Weights of a small transformer language model: an embedding shortcut, 152M tokens.
Each number is 128 + 24 x the weight over the matrix's rms, rounded and kept within 0 to 255. Layers, rows and columns count from 0. Numbers have three digits each.

# k: layer 4 attention key, 160x160, rms 0.0706, rows 54-95, columns 0-79
# q: layer 4 attention query, 160x160, rms 0.0704, rows 55-95, columns 0-79
# v: layer 4 attention value, 160x160, rms 0.0717, rows 32-71, columns 0-79
# o: layer 4 attention output (transposed), 160x160, rms 0.0627, rows 32-71, columns 0-79
k54:104138139164148147133165203133109118129121095100136068106141145062160120105102089145137127074085113113095116157136129176164149109136157154131112117109139131152074095131108134122148094129140132122086126119129177145139148155112105109127127099
q55:146169156106116123087111085132109137145086152111168128105137113162145175140103109193122137130124194131132173117145113127161148137106096144158119123134137082095103101139128100116150122173129144181098167136161168132132130080145080114131185109
k55:129175103131141106110196131109126143132176143148131140128072095105123155172134086103136116121128131093110178137078160142124147139099144104123144154119093121128133131137149144120118170143114134103079119097112143116174166098181158140137098136
q56:156157105175099147126134132097154167121136108107116151160161141109087136122156152111124118164093111112137091118107103139117108108138110080117121165131158176152144126100097117164112149123096100102121099151157145135116123124131196160075158118
k56:163042157134080139108155107157113101074146119137105130124174135153132122136099136131160153147129135122092104136123124110146126112118157194075109104118200182189104087138105119106149118147166123145109082117129123109141118130066068101095130139
q57:155145127128093129149149097135159087103150122151101130124144103132089133110107208093137117119112135137150114113098115103103099094173125140154162139169122144112143103120133135097108127039113113126105136144127133153058124152135175154110149134
k57:161136107164142180143133170142120127076143110155103100143142149131078117159135103186074179131083145054088094151132106117122136134118135142147123138119141161161098135134132114109138172094133111116080132098144096123141159121162133131094167148
q58:095123099112126229154133133088141122132142108112112139123158100122125125104119116165148149129123127131143159117106102120082142163156119135084094144143098063141148111135139134173129118185118134133110113122114107102190132134142135119107141124
k58:132108111109106121105078117136121123118153138118175102123151138096161124106107120095145135135124143174100117129169141147161135122137097128073119121137135125101139116167111119107133189149113100141136123151137116153130116130097114075139133137
q59:186099125140086211129119141146122132122130116109132125099142100089140116137122111160140119135105122153121107135073112119150103152173154136141101139148142128168124122128194150149147106116114145149104145119142135095163119140137164145110152143
k59:162086127105132128102128105180051166109187111102123105157165136091114103129116152097113125136101134135089098103150126175134116128168149129113156111125172113123169102115117115106159148133108118137084132132105134121124099141150104103130114129
q60:131183101165132163123132101151091165110128139133139145109175155143130146091090186146141129103142190133156138093148144146127122121111091159123123133173160112065126094117103037133082179103124141157147120134131118154094163143142157120101142107
k60:127118125139071176122137135116141090139116139110145114112108057150135148169107095142146144135130151107107131131116138083154150127093132133080101134081156117196084146156123150130161150166150121109159116095170150122153123104130150120085166165
q61:124149125118096140133118111107151159177133103118119132103102114110115153111113090169130109151097106143115138131112143111094129129104134105091133138145154119175164158135136137155147098151126132120137120090145132102154155121145129111108142122
k61:132132103127116095141101113139092142109147081123149110099158114143157110112106114116134115111108142178098097143167133150130156118158139130110137119111144123117132107132127129096180156150130104128092098143126123135084100078123097097130132145
q62:128128177128147177100127141153096174135134145131150096139137168159137138140128092123137100131132064146140100130174119154132103126096145172085134087129101122094135129174204162128150151161110096105159105099117081136166067155139104156128126117
k62:116161173122126109103122087151157142155121159104169149120067158116158132123109119138136071077116084136128141133134139128129117120133133052129133151189129124123114180111070152153180067126133084126138107173095135135111127138137130138097108133
q63:123102148127142096123107124091145155145128150116094066140105144178061154135095112142172113125119094106143149119087109089144161134104125150133129156091092094159150150082161172151143106181133137113101140110134141091171102119114069151107129126
k63:145109103184139099113167114155142139105138096163144146127131135097147109110127123141107116110153142205124121120142115181111138141158140110100126128130134151101157148121094145105148121103104164166098140153134148101093130123138150095176126125
v32:160127138134142136136097187142126113115142144118124146100099145161128125122139126128131104161125131122136108127127116148132081113158150134132109140113142096147122113123192121109127134137112126107135139129155120096124136120135122142148143158
o32:120142139148127120168126112132138100151108103125140127131128103108173129135129140108116157144081130128113107124121130133110115121099165120159148158126122128067086119149164100129151120116128133112117137120110131138143151142105083139079164124
v33:117122139135117127150129139142134123149122120129083116118084117121081156136123125143133082089144126140105136119161119142108144139143101168119098135141169141106105147119110131134137166147134133107133110074119165145124134120122137157092169099
o33:141119133139145102151163156135111110138135140124150110124141147102116123168135109141099124119139141156145154101077123141133112146129107117150155152134154108137102146139151117132123103124149136107130154134118120118112100115122100121131154131
v34:143151107114154159144143132127136141113103098144116120109161125191117121105118125170114119147117156135143113137109141097143104078099138123095118153103145112141121085104163140114099104119144120088110119093159132073139158137151174163110177109
o34:142126108137118095157117150107126093156130139120100126129161132183110142144107124172110104156141113151117117134114155107144103122145103138104136119152136107164131139141162079150127117117145110105158142107134135135169147111128136106113106159
v35:140127131145164161119129193145145166157122146133100132114168151136107117153098146150104118141099118080161094132122115109115155115138122144156128119091136119149115113100159098120129104139121173142139121123133089110144123129132113118094134135
o35:119108077158132130112125112095126186127103158142080107122151193163111117121137117124071111162096131139178123141143079154162130095165143120139140112111157117110097122155138124165114140127133151116115151082135122150139136160115105088087102147
v36:110147124081163162113124154135120145144124113133119143140185157174140106123120100113126140153117167113125112152131131111140168104092119136129118106125116115148133104063147126110101149120099114126117138144145109129126144126147162131127146109
o36:116134110108128141126121142087145160130108140131110136096109138172111153107144153136100142164131082118132111117126110124122112091162107135123116125131120143103156163120128104130117167113158107131126204083128127123121136119170113141131124174
v37:154125071137141125144127122117147100122121172157123141114090142112127129153132123129143124140153108116101136102106108120158110158115122114127120148137118120106125130129146146156129115116121160085124132128139153169165091101127124122133126100
o37:097157120152122137134138088162101140138164112196150140117163170087149124109122126115134105134149139125125123133156143099135127111127111134108122132127148170093129113111096137128103120123127098142133115131104164142137156126138131112129151098
v38:118130073109105173147124139136144103117131104162147118090192122166128079118104107157112151158111169108098095149118143108133109152106130123154121120103099101135110093102138129172118088134132128105118153137151088122161144128121134113124107146
o38:150134098136108180123132104125152121136124077120116147139120124135138149113129142127131127145115123137120127149163146121151158103124115153093104094127156163121104114168111103129132109123111105103169101106134134165130146161132143122121108118
v39:103115151110109121127111138124113170120118118134106123172100160140096164144136131135143132121123112125137121124132138127135135106123100092138132142127151129094125106156123138129111105129114106138144100151132129133118131178141164168096146083
o39:135139145121141141138172157111148164115154155140127149114147152156083152191085108151126125114159146093147110095093123093116125118146136113124141101153128111173127168086132104110123113107143139135140154126131115100144115117132133097135067135
v40:091144124090170142116113146096095142123132100147131108150142110152111127103116114133138125156121120123160113125144170137157128119155125106157149115126132090148140078110152121121128097149146112123138131131158128121122186156139148169123141087
o40:126098079108129118103119137146126123076115148124103119121109155179123136159139132129090145170115176129153113117122175128147141108125138145166135121142138117073097139122144125136110109096150131152126184126156114108133119152117118087117141146
v41:148118141150105106100127116166125109143141102110136121096129113137175114136112163106141120095140150130128148140126132111132082113141152131085110129133124128132164123159132123114150131140131110140134120106124132100111137132120123118135096166
o41:143140141136104119140132109141130099146157132130125103134135094114150087128104098156137128124131103128112098142125125136117098175136133131081095138129119100145175105158144142132158095118122112137147114145126142137142139164152170167133116121
v42:113150130121102122087143179132163140143113116125167133141134114132122112108098099136144131154153182121130114132130167132142115143126099123140143137128109104161148150125088110172105133132146124138124161139137132135107118138148137070154102157
o42:117120158128157099122109121130123105113104113088116127163103126131148143103146139125144114129112156149161125124162115127140159096093151186145123130158109146132114108125092144117116107128156120128121127106142111126139097161139124163121184108
v43:157139146170076115138123147148103105132150143126128145122123139136153142097098079136136123116124175158120091115113161126124120147109124145149146145131097132136145158120112105173132122124134126137119131145112171110104104084110107079140158156
o43:119128122164118130154119080111121149140096118088143143134112134123116112102131097109128146116132136171120125165132136121154119122112127188178145140117111137137118142140138133116129143133114106115105084119093086147107149170145137148141151099
v44:157124120151035113121134114137124128146141109099123128116072118134138147127145109140099103116133155108137112122121134140150116135111107138127091154124106155125173152141113104164115153110118138082105128096131129149090090107126144096153162161
o44:144137137121147087130126110116137129159111117112154138148135100124137121137115146109166136097131125109104117138111132124149132151129130133141125141095093117154160148136094133116147112134106129091171095092117143131140116177120132130137149118
v45:081150118118151139159160112126118147130112124141129126154167117119119120118098116164132160131116153121128131140128193109146126168118153138190147116118105068155129126145087103163097123110126122127151126152143103164154144163109124121143151078
o45:132135122100147141124075169140102143080131142114141122129120135120139127104133107140147146147136181120122132145146147134135181101141120173167148128127135157140081096120122107141083142128126121160138124146166135112149111115135138081127150122
v46:135161117132159121121128173100119101178151122130119141127134149144156155107124099158130131157121101153113159115100139130152105132113157142134097126137138068169140106124155132141136156128122082096147154109133122134142133111142138130123129165
o46:095124122144149099141133142129142075122128109122130118094082108177153142132161151126099137118125120144111137109151196139139101134105149124174162124124135111128150137142134106131143118136146084085165146127098124101147108142121112125152150122
v47:103144091102148154154145184121159115158105093165141110171144148124118132115122135147147147161117112140105119136120124089176110112130132134132146106145111116122105092129107125179121105098100128148132150115147135178158133160135165121112131092
o47:098150102121147146133120141110107100105193146138113123089093116141165114122102182204140107102144119101143131103129163098115118130153116144111128105136125108142178110136121110117099104143096088157140131163141140145172138123119169113141106112
v48:168113129128113156133120157111126125124137166119165139088144170138125130153110140097114122138123095100129117159118119173157143094142144155119114097103164148118108106105147145112131145113122148131149107121122146164122134141131149150125127160
o48:130113144165125122133116114117122124132089105124092095112129120131139140115130135115105159136110122128139122110091111141104113109137164135122116119136098145128148153131162131118182136132130156139109176117121117176107126121115073118112129107
v49:112145098136113150095131132128161115156149179117183135122105121133115137103126097115108135127142151137092150144108132103113129133122112124140108120107127125122155135109114097168145145119106144124098150139122130142150086117138109037166135165
o49:114147090169136099107132054127140141170099091111153129159088159116124133119149085098145132132108101173157154148150094134166133111118116116137128115115124161100131119151109158118127135155104083101103115085151091150109134109151094135138126111
v50:128147107113167142134113142084107131133126144123120115122182106150139095114142107166126143139119141146126092138143132131114139105107116139131114098072097073140108107082148143092112126162132110122156124109159132075139168160107118175140145121
o50:138123095150120098148111134104153145114117098145130137153126158146145124128158117090105113135118124105110113127156113130162161110131111167146126131125134120040110114131125102126107149135141123111162127123107154142132139134113125118127155146
v51:160102135114121107132137126135126112103144161112135167122093174119129087144175145146115083123133107131118115127112110160139126138124125098118126128115133125090155145152156153103112106125106144084123094128146119103116131130107143183118142127
o51:151128166149170107128138138116104142130140132100101110140145124120130155131137136100140127121143139099089101094094141115129091127138127142167134141099135119127142129110135111140136134147133143134152084129093134141147117132130133120123111110
v52:136123137092142142100109133162125172137148106110146096129171133155135149113142128081123144139123153139155099158119137153098142084106105103175164099141132087148127095146124127096133133129152130182138146183125100145089152107117132118082135166
o52:142088145113113144125100122098113181117107109111126137105151150174156111120152110154091144149142097160146112128109087114119135095116139185127133095145126113098138166115115159111170124133138139097131162102138103121105128097106125132104107121
v53:137121163117140148128111133125110152133115096103112105103176092137140138116148140108118163144126158134174108142126138133075101110130167142137113093136121143145100091091158124073129154137155108189138166124141097122122164119109124147117133149
o53:108088139094128156130090150125163113112074095147099145108122081151146121116162127122099141152078112141127148161140149150097162144132150135154111133153100113112089130113133160103155138120165144131129168113138146111123132113092103148125153160
v54:125124140140112141123128126144116129163118130116139147117174088134138136114132101097148136119143160137131136136119128116089155123096132136132151125133117132126107143093123084165137112124184122144098140122135157137139130117123111084151135166
o54:099127153110111124151129111141132132147111116110129131103092134111169126117172093148128133146126141158157134122148101136102157122122083173093113154148135130132095142120118167132131154134149107157080135113129122128106133100137124141146127113
v55:154108137148100135106107110152110127140131131095157133110131117137152106148152159098113143127138144108131106134110081127143124107131128121071137121113091163116159105138136143094145120129154146144109128121120109132123143108111138123132103131
o55:152139160108116125118123111149161137151105125140126155140149116108119094112126118133122115149131126145104126146142113123099126142161109109095106135133109102122152131096120124134143119129116145148138130138128151125135100148104148163116102117
v56:104152116114100141116145096143140137130130085141169161119134112113124091110122144113137119135155174088117137131109128096163104103119098124127149122113107156119135110150082119174121144116148125171114168138150114174121127124120132115161128106
o56:136141123098117130126080130135118136118117133096125123128134119129144127108112118167173113145121165132120132151145141118107148114155114138096110129134118134166154108126090122110134146139103141124152142131151128126132116143125160143131108124
v57:100152145158135128115117107124114142144138140116127109174088105076128136113136117119136123100142122101122161118133137140125142145153137139160126129151117155137106161155067126138111143135124125129118146144102136157119092146102095134151118126
o57:097150144109168137102122128156128138088116115151146116141124109120144127086140170106131136090105156103166119107138129146130154113140132149153144143135119163099068115138101143125125163149119160154113140157151135117071096119140113127156176116
v58:139150121156144138114106144087122114133136174141117156108103152114129120135130103103129120132151108127115127123116130144110120151156147132144113136117161104138123136121166112115127125130111130084138144127113140112155143091170127143144120172
o58:105144114126157102140138127148146105170113115140134144128117116139132154148156121095109125120098120152142140113133148123124092109129138131176136117122122161095111151147159141126145120129085113127114147109076131131126131109150095136144150121
v59:168110093169095116137128107108112113127120137138097145111100126112112122140142130118112096101129121069140138136104126162148111122153122140121125134114167180120114145137140133135125146109113159093125127092104136145128084144093130153156100130
o59:117147123147140105123123106163139145133137088109136130144140133061128104120129114097128144114125126126111125143145122124115103131143131163160140159132149142129128142132121114148143131146134134150129138123105129143121141159122121097080155112
v60:151115122121159138145129124153128129131110135127136119153113121074137077115143121143137115157123121110130121110159125097162065118189101122129102142138107131123139190125144116077173115116128114129139117084152143117116104149133116161137136140
o60:140131108120132142122147136150137134124156127119147105135110140113111107108124159085139124125109140100138121129121157139129118096124149123128140180167139102114152118139108113150123151128116125142107108152111141149132125115171148151081123136
v61:133131156112107134133152067140128131115103071114179102107145109111168100114145155122152140143146146118139149144127111126124099092132125147091136094143098149112142133161121160087143115154123116168100144131106100142102131113110110118141110114
o61:172152130104122110114111121136117111131131104131140145136147108160126080118101121129153133144125113172116120116133134155129133157134136095077110127149100088139149083127132144107152143114144135150140105145163150116101149134130135124123127135
v62:162113134145107144132165147159146098136128144131172128100157108116139087123116106095117155133130142110119122134120131096108138123151134128168143096126110123146121135136120125140122069119154152160107119125125131118159107142097091066159089152
o62:106100131126157152146133095143126121129109142138145103128106131114153114110150123131120111154125150131159146149124138119104119138112138150108147113116141130119082080153151162154122139118123122131122113113148125122111135141126138140106128110
v63:128119123141075152156142109133138143144128135124146123135106085144103115139126125143101109121145146087108136118135106113117153157111117146108152120119145172128134132144069148145152114121143188154129140122112101163160107113092120103110140108
o63:125122136136114118115114103116123144138099147117134149166128137107139128133111121118151128139134162129130123098124110144128133122168118116101127118128120107159123123157090118139106124140099129140153090129146121112110141108132141120134077100
q64:116139124128130129163102169129128137135132098119153131131153104117126112141151123140093151121123163129123124144127103134122124145141112102095133148133131176114153115126092121142133143118129111136147098113111107143109121114134094088142120160
k64:161106138173146124120073131150095080128104141135119149139105157137091137162108152129120129153146114120107121161116133144127150114105136129121164122126144103133084077086129106158123111125113177131154137106135154130121113159135124130082123171
q65:124128159082101129194210088122105138133146121175078094153113148174130137108137112092193090102118069110158133115121133107142106117161169159142114117123151118099070189114152124121127110142081099078139076146110163110095098161106169172136153115
k65:148105042114130149118090166165144186123169139119207138083119121080167073129158147136110118155148153100103106123157121142098110145151101111106091132133151131156164095165164154113142156109167117153092156133165119098158154090129107081132105117
q66:132128151130103126198170091104115142138138143183092099155125149181107119114148107123177103082112094115151147132118143098125128136168134152123118130114150136110066197094134142135136120135094103101145069143090162131123117127121185160147128138
k66:134134076089106150143143156172116187136150152115186135096149111107149078126166146118094134164104151114107113111148141176132096134129105096121116129106124141114174137187117146112159130101174100116132171141156077116148145112168133110153075120
q67:119096134126109110121168092136079136122129154151088105156113160172125141122113108111176112088139082099142131093128159127098140122133135144150131122138123122127115155124163126097126128128096121127113123140155163120105111168127160158121144106
k67:128112120089103144148151146109144159136134095124136107095172110105149122116132115125116113125107150105130156106138126142127099157133123114144110145157131142146143155165117127115129148122128101111120110152113087139131122112131129153170115082
q68:134149116147144141082053128160114104123104120110146142116125110090141138132105157172085144162121157147104133137127136153109130131119142120145154120147111142149144071162111113142130129128153142152128176109149087118128158123140085115112116131
k68:119127135147157122107128172128127114113116145143113154173164133144076143158124175106165133122166096121128141141121126124128153143132127130109123111111121129105102120083152111151118084121111155121144126107116173119132120146101134159115147159
q69:119163113143174140120111167149136120129121107102167135117151083105129114110126140127106157144129189125132139163114116112148144121139153122140108148115131121132152081164092113127141126115125143132127121130145109140121137112125137134138155141
k69:158122137141142120107106106149133109119110129133122145127084123103114123151123134141135128160136141151105098110128108139096152104096124141135116114131120141123112109099124130124117116113152157158129170112147145147137118152117130140110098131
q70:140144107145139148087089131175133118140095110095156131102125119100143121130141151132096147144116158130104109172130106130135147137140133126164121137156146143128160084137079119139141148124162153122122144127127126122138167125119107135135130147
k70:165146159159132136102133110140128094130128124145128180145107136142088127141108151124147132127146094167108132125109134126115132087126153106112129090104104122110093144073134099124101083112121152130160153108144137125115134144097144145100132185
q71:111089109126147136105114146147127112134125138119139139128130175100141105142108151111108173111112194133122167148133129123144134141148123113137171137138120131123127106117095121132111104123112156107130106137107073132133122068116125103162136144
k71:166128176138143132100115120160120106129106127105135137145110126141112133154105146119132146121123133139125138142140127107117139136099140148158142144120133140130122119092116111129155111126120139143147132150132150117130123135139122111104126130
q72:171181132124151128135151086123139127186073125142108174137118139161158159172131134150141080111104106091161139080101159111120121139108098107087112170088142152098094120139123143139131188122110102132082127139151186106132104129139104144122129114
k72:128171115116101139105129127130119152133144128164143170128098126111141137124124134135122128159093102102156099105105131135147112119130143108125121120120127137148126104150154120108119119106124122131106145136156098128161104153141132131128155147
q73:146141124129125165124086124134139137144088099125142128122143097121160153128158124110124123152152124141134122156133101145141124125121123131119104121144114131128167124113133122127152139120142115126119150137111142108100156127130110122122137162
k73:116126114128142094120132114134137120115155108137145164126121108113114118118145161147137148126144103150160147112115149102106127109129161087120135106079091136124125137056142132150108113148149156117166163110152120130157117156090156134101129167
q74:127161141135130116122170094095133146127129139149108119130160178180126155171113099086175123126093085118144093104114136148112147124113089120099107110125131100125101155158143154155158142123107077153099102153119157126112142132123133133129121084
k74:093139140153132155136166134120155098123090102127121139087116127141127124103136150120121102092110163086137135105090132118125113127137145131124147148120124142152120133114131141147092138096121136107106133141123104113158134150144147169144132113
q75:142106101136124135097074133129147119103154130084135131106110163148143140159114140132132174155162128144118117159152105142109148120106113164105138107113116169123122156109127109114159120159103119129151146120108129128129115147138177090100124152
k75:117137124144129139123128138160124123142110147124151162116140131126080139118099131117148126125147116144125112186148162120130107083141112115117172114116073124125108170054144099154119105123099108101161137124145159117123166185096175152103108191
q76:095118137127133126111084152139129118121169047119128132137101087079134084088151124135110183128180163151111167144141120150133182138166165134142146124116073113137153082128121107165119114127192157129165130134079124145105137088096125123137125142
k76:128087164112151161130112138130166070097144112112118161178097134144119165139134112104147177145114137159129086123136100172080131129130109124101132075120078157081137092100130157122099149125111166145169146172108137112132145134079130119124137147
q77:127122120127169154098149163180158088154118102110183122128123168108102121112077122145119169137127130146139159158148092121138125137134111107153195134137122138120196096124130145141117126162149128135132154146125081188102181141103138132082126135
k77:088157151133085089146153129121119171155127196160135131116139115149167135110140140112150135139100127122171110118081166126135092131123168126144118124109103107200132166162104090115140140110124107136061154111123140110136123099121100108131161102
q78:137135136151102097116110137151145096090150115087103133127137111094099091095145127137094192113120141150122132127124092137072158127139175145096180141069105125115161097115111199111121100172146150114148107151163138101122108101127157134143136169
k78:154107125132123146113135086136090155162109135163123149116108129105164106109164143122134116142118118074117122137059185154142118137132151094070162100097135131157143152126169096058144110139073164166095189099060111130121129141084127123147127136
q79:128120120112094131115109108107128135155097085128112160166168124140108129118141130127139155151148118161096123151101152115163120171131142133095103100133132133156075132120104125130117130126118124129135132150104149149120129120152125174101157154
k79:136147104079104117150131137125131166129126129134152080120116139123144131132142150107137153143080118129134097105154124171100125123150104099134109143133066155117142122121142119149123157140158084144155098146156116138137143147130120115135119091
q80:188135134165175177133127154152155121086158110144182113081147169128117143161076104118129150122117111131140136118163123081120109103132087111110126165153130147127175125134131131159116132150102098131087161121125122163147113159122125096054122102
k80:051121131085116123111143164096140121148089159156131140104111155095119157128123146161078117130157103180139146161138152099141147072114140153139115151131146101149142090154099098145080109108120116118082153114091163109131145149111101127123133131
q81:118117086105137155149135145106128111113087125113130145092155136138137088142189183140152115142097163108160099125164168158175141129139076098113133130159124135164119127150107051123129137115118107113117100136095131111144151111126131121174094104
k81:159139133149140150124087106167125130153097102126138118126145144181102138111106121121125114096123115133104149172156123114136120154138141122163158142128113134116072194121097144147115085117147123138147129110146140132163130101161192093131155141
q82:087104120118128137127158118151141082140129108140156162149093158133139102093154139085109139090150123072117115108127158120152141130107108172133145099088136122131141174119117120133117095174129135068156071135161154152112103134108125116140145147
k82:107127142074121125122156119119138157151138136115101171123168097135179145101120098123162133156119096119157126140099098105116114158108112134105133138103124139149146124095130115140154177157113133149122155158115160142156123118172126120151169128
q83:064146106098177135073093138130114171086095177143121141105154119077122152135140182132118110117151159137100133134130172077129150171084103115114139127064129101169117157072115119130100082115119176077191126163183181102138159070113102144126149128
k83:128137170112148130130126149140165123121094079133117128114098111158109186117121139118124088091096113088175111096143133105141129086093083150130133126125154145092149084149150093145149172106113105138127157126046128165123066152098142109171134126
q84:076174077117107125131090125147153137163120126105172147098067169122165117118125101117153129146125136107107104114158149140164134151150083137085147152090118108143145108152121077151146104133131153084142156106142162127136056106099150123144113107
k84:102094164143142149121128123132119172160059087086136153120112142121053143138065107139195099113165126113111135117161181121128129106142103103104161158118094111129164129136104101154152156128141135129107136114116144136147106141148129102143156144
q85:111070093141154125153146137108163101100100072107161082102147116118118135162121093144123146088115138107148118118131114099104121138162119139122109139175160134097129137176148156116129115123084108150108108146124136143117129133102105128070152104
k85:130143128131159135130102131141123142132134138115188131146118120144150131111124143139135138128140155140125090164112130152115098101094124127153094137150148098135088138123126140146102134137112077120142141131178142099136195105136115124097133125
q86:140105088100127152113122126112092129138130122107130147136142171139111135115122141142181147094152089118123104132146117075131112132153101087107107123132144143080115165094123107113145119154094113099147095143122132120143132125148142112101119130
k86:135092085088119106104120109134093153135172163133150121099151133117172112105123119123154129162103113166118139130157136139141116165152125116120074103115114110136162154134132133139143155168113066147134088133142142120134129147164139117124124100
q87:124089109111160139114147116081111098139083126121103159140152104137141118142139114119191171100123155135123130092111121122129122161116114100115138101120150137144131136126138169111128128127094146121107144137101150098140145127155116113129136119
k87:146123082115111119150107133148150132092179129114162078135134103147164156104132148136157149111122146137110161120159104118117119145145117114126111128135141166125124147119141146111126164152144098141166093132168107113125114119160112108138138107
q88:138129136143136144135149149141164122116097100124161111120116126193152187176133117157098100107106165111155171143138112117097096135106119135153140133117128104112149106112145139116147127122137165129112197087112104158119180141120061109129163171
k88:086189113153152160103112144105104126098120115118092142185133084113144154136177117141120149078131144104120163116115155068149107129105167133112142132162122123115126120140162100132128137121102146108129131157098119118101139096117080130153140134
q89:082114131102091125079128121098105156137122155142082142131115091125140144100140140134096117111148101130120151135106122141086132168079160170137133142075108125165130120108125127136124121107117124123144178132105145124119143153145126148148153161
k89:137094136120120125112142129124122123124158119096079093162095121163127180185155110114144133147151136105133118161144092176122160121130083097108135149133149163060131090116167136088147190135109119191152122174130118101094120098130147120158100136
q90:120092170122116098120112093080092131115126163116104160182129120108126142116131121103138123130148142141086156110086171160123131127094175167156156098087126097158111150088090174123127099116112158138126106135134137103092117122124130148135125136
k90:176133117134137140147147110109170126134195141126100117138123086132121158119140145107132134131146124118169148075163079145111137123146135131117130068119118189106174122127160162100140129151133145147149116114086096124128087140104083135155119117
q91:094120135098055115153154129102197082178131130141127129157090095123134141101106158105097144115195107132122128105146125145123151163094151121101136100118122111149114180141145150091120103124140132121110110168126106171153134116140167143166111137
k91:115151136129138114095122109105152095137089134113078169120108137166146138104083114122099156152111123141121082129108123148127171137098111133140108102111072107094168139090090083136180156129133102170123136192196159133130179154153122125141127125
q92:112135142145161098122133133125170171101120139118142109122102138121143124142158098108121088143151209158134144137141143117150146108132164123152153143110120115157152121077121133179123148129154112128105110082094127111125134147109078116130141115
k92:108136162134149163166146135119096132125135122136104142135127124151106130120169165132130126102110143118145178109093136091158125115115141150127193100135129145143125111145140148134081132126128147090107151102076128124151108126102108109170142119
q93:159142125182113152163155104088100108120111091107112111134104169162120124130128122126139120084127096136150140119139085136142100094128096136147075136173148129099141146144157118160165125153148131123122127072079121117104116113103131139091103152
k93:147118075091116130133122127159104145159160136153111174141151134073129107116163111140133180115162158154089122124090138138109126175119148118108078128119129135140130163111149104140150145149131112113144129154163114145136138101141152109086145127
q94:147162146146115122148112127175158151110129147140162108095116114112114148122136136106074088129121127129133143136143115139146114096109157133170115137142127135112111118144166107102135140085183130138133146107125098127125126123107128143134122144
k94:122159152143148161135132120115129092132088131146090154133111141114080117151122125133108102139138128135139081140084166129146144105131149129146164138122126118132096097136107098151144111095129151113110154092098120136131121146099142130115132140
q95:100143114114090121126119121150124115178134143088126189100115175103105131078105133173130134121153113147153132123163101103113077118169127136127149147103116154143164130138175135115132133153163092130155110106133075131128136182155151160132127118
k95:142084129123104070071097104109060180158181170177127118142129131153123118117112111122161143176152082130137148133100134139119116160140135109104138116104151104162136160120102079113144164164110146158092137132128147140126123132180142105096131109
v64:118114130139125147123135109131146113099116151125148150156153146139132154124108128134130125104078119138116156128140129097129118094150104105181149114117135125131119117123107099140102081123106142125126104140118153126152125140099114103109138120
o64:115120122123117132132156141120132117131120093125084148154122142130144097133118113155131129079124097124103133117134130051119093131136125122131120071149127115123116121098160125161114095075128109135137154153160115099144122155120127162110164073
v65:130155087107115152142118111136153101128110096121112126132130132151120139124146131161106128111117113075124133153126125136094109158141147112101071117134105092109155116128139152140116147124140124105131145133095119131164133152120100118133115140
o65:119103132132157153118095156131141120092115143135145079119097160149103146073168126153086190114116137089134151134104157138141158130141140121105125131135107159101146099139166139199095143123128140126153124100189098119141146138122119137128127144
v66:177093147142140110119128158128103133085171174122114139130132147144129160129142115145136137124107095118133119137099136150152129127117149113160153130168119116130161141135116118150106112131127123141137105130099123110104135121130104119090132146
o66:123152111168119102129131104158128149139098078144102142154081162158168168127123156120127135112109142131145089102167128117148133170140121072125136114155157096138160138158162165130099096108131089093102128139100120131126135167137125166129089135
v67:100127124130111156131121151097132144093088065150145136099161166104110120122130135112120114126140141161105102169126120142121124100131125137240100111131152137118119156127145169122109127133106139124126107142103132142108112121129156138130162121
o67:122114124112130164149099104142124158098125111158096143087075103132154069102113124107124140114135095118083137146111133139138136137118114158133125095102152166122168134126136167139131075140114163131087125094173118109124076176123174135136121085
v68:113142104111132127110148181114130133126142125115099122136091100095148143145123134103126119131103127072121145123119106159152113119113112117113107134113140130137115138126152126123119137117154132127100124116115074111123131120143100154165109127
o68:150057137131126115109137127181134109164135102109076149141135153130141106173141137104073150141081149115121124110142148084159133116131145156121108142115156118172147183105131158114137119108149133155071126100140095176141112117120125146143086150
v69:107161116156123105120137108137156145144176188148154131115115156125128118117143127091093116118135134176133095154116124123094121147135160096135118127144103126108129184144108170115147131134120122129139094138114101112103148116124107142130141166
o69:151167132133142140161097101143123134120168072131110117141178130119139164124151125103144098148124116175143065149121129124101136122140136071154143130126129127135150133166111119113146137156129150120127152136119149113097105149098092166184138118
v70:133124115130177110125114119093122134134172209151132124126107131120136139108135116136120135136129112148109077109120127111105123141092167124138120105118119118128167157151115166127153158132090115135140072121096127130084136110137105111087104150
o70:145113113156164093155063149171159136135166131138129146190159115175145149118086147112123114163168134131131087166148134148153140138120172116150171121070108121150087099160109055111126106112097149088174113106135161120120125139145100148122120141
v71:153111116126144113121148143143117143085175148144119100126131121101126119092149145108125159138101132143133076138133161162091132133161122127141131123092105149132145146141132153113121136119100086145107105167128125115148151119124122078118125113
o71:153124099103097096150112135140171106169168133091133096143166123100139090156158152136125131142101118144130086144130115142163141136155112118103135144050095159114156136131123152154112124126161164087146092158115122111095158096103125155126097165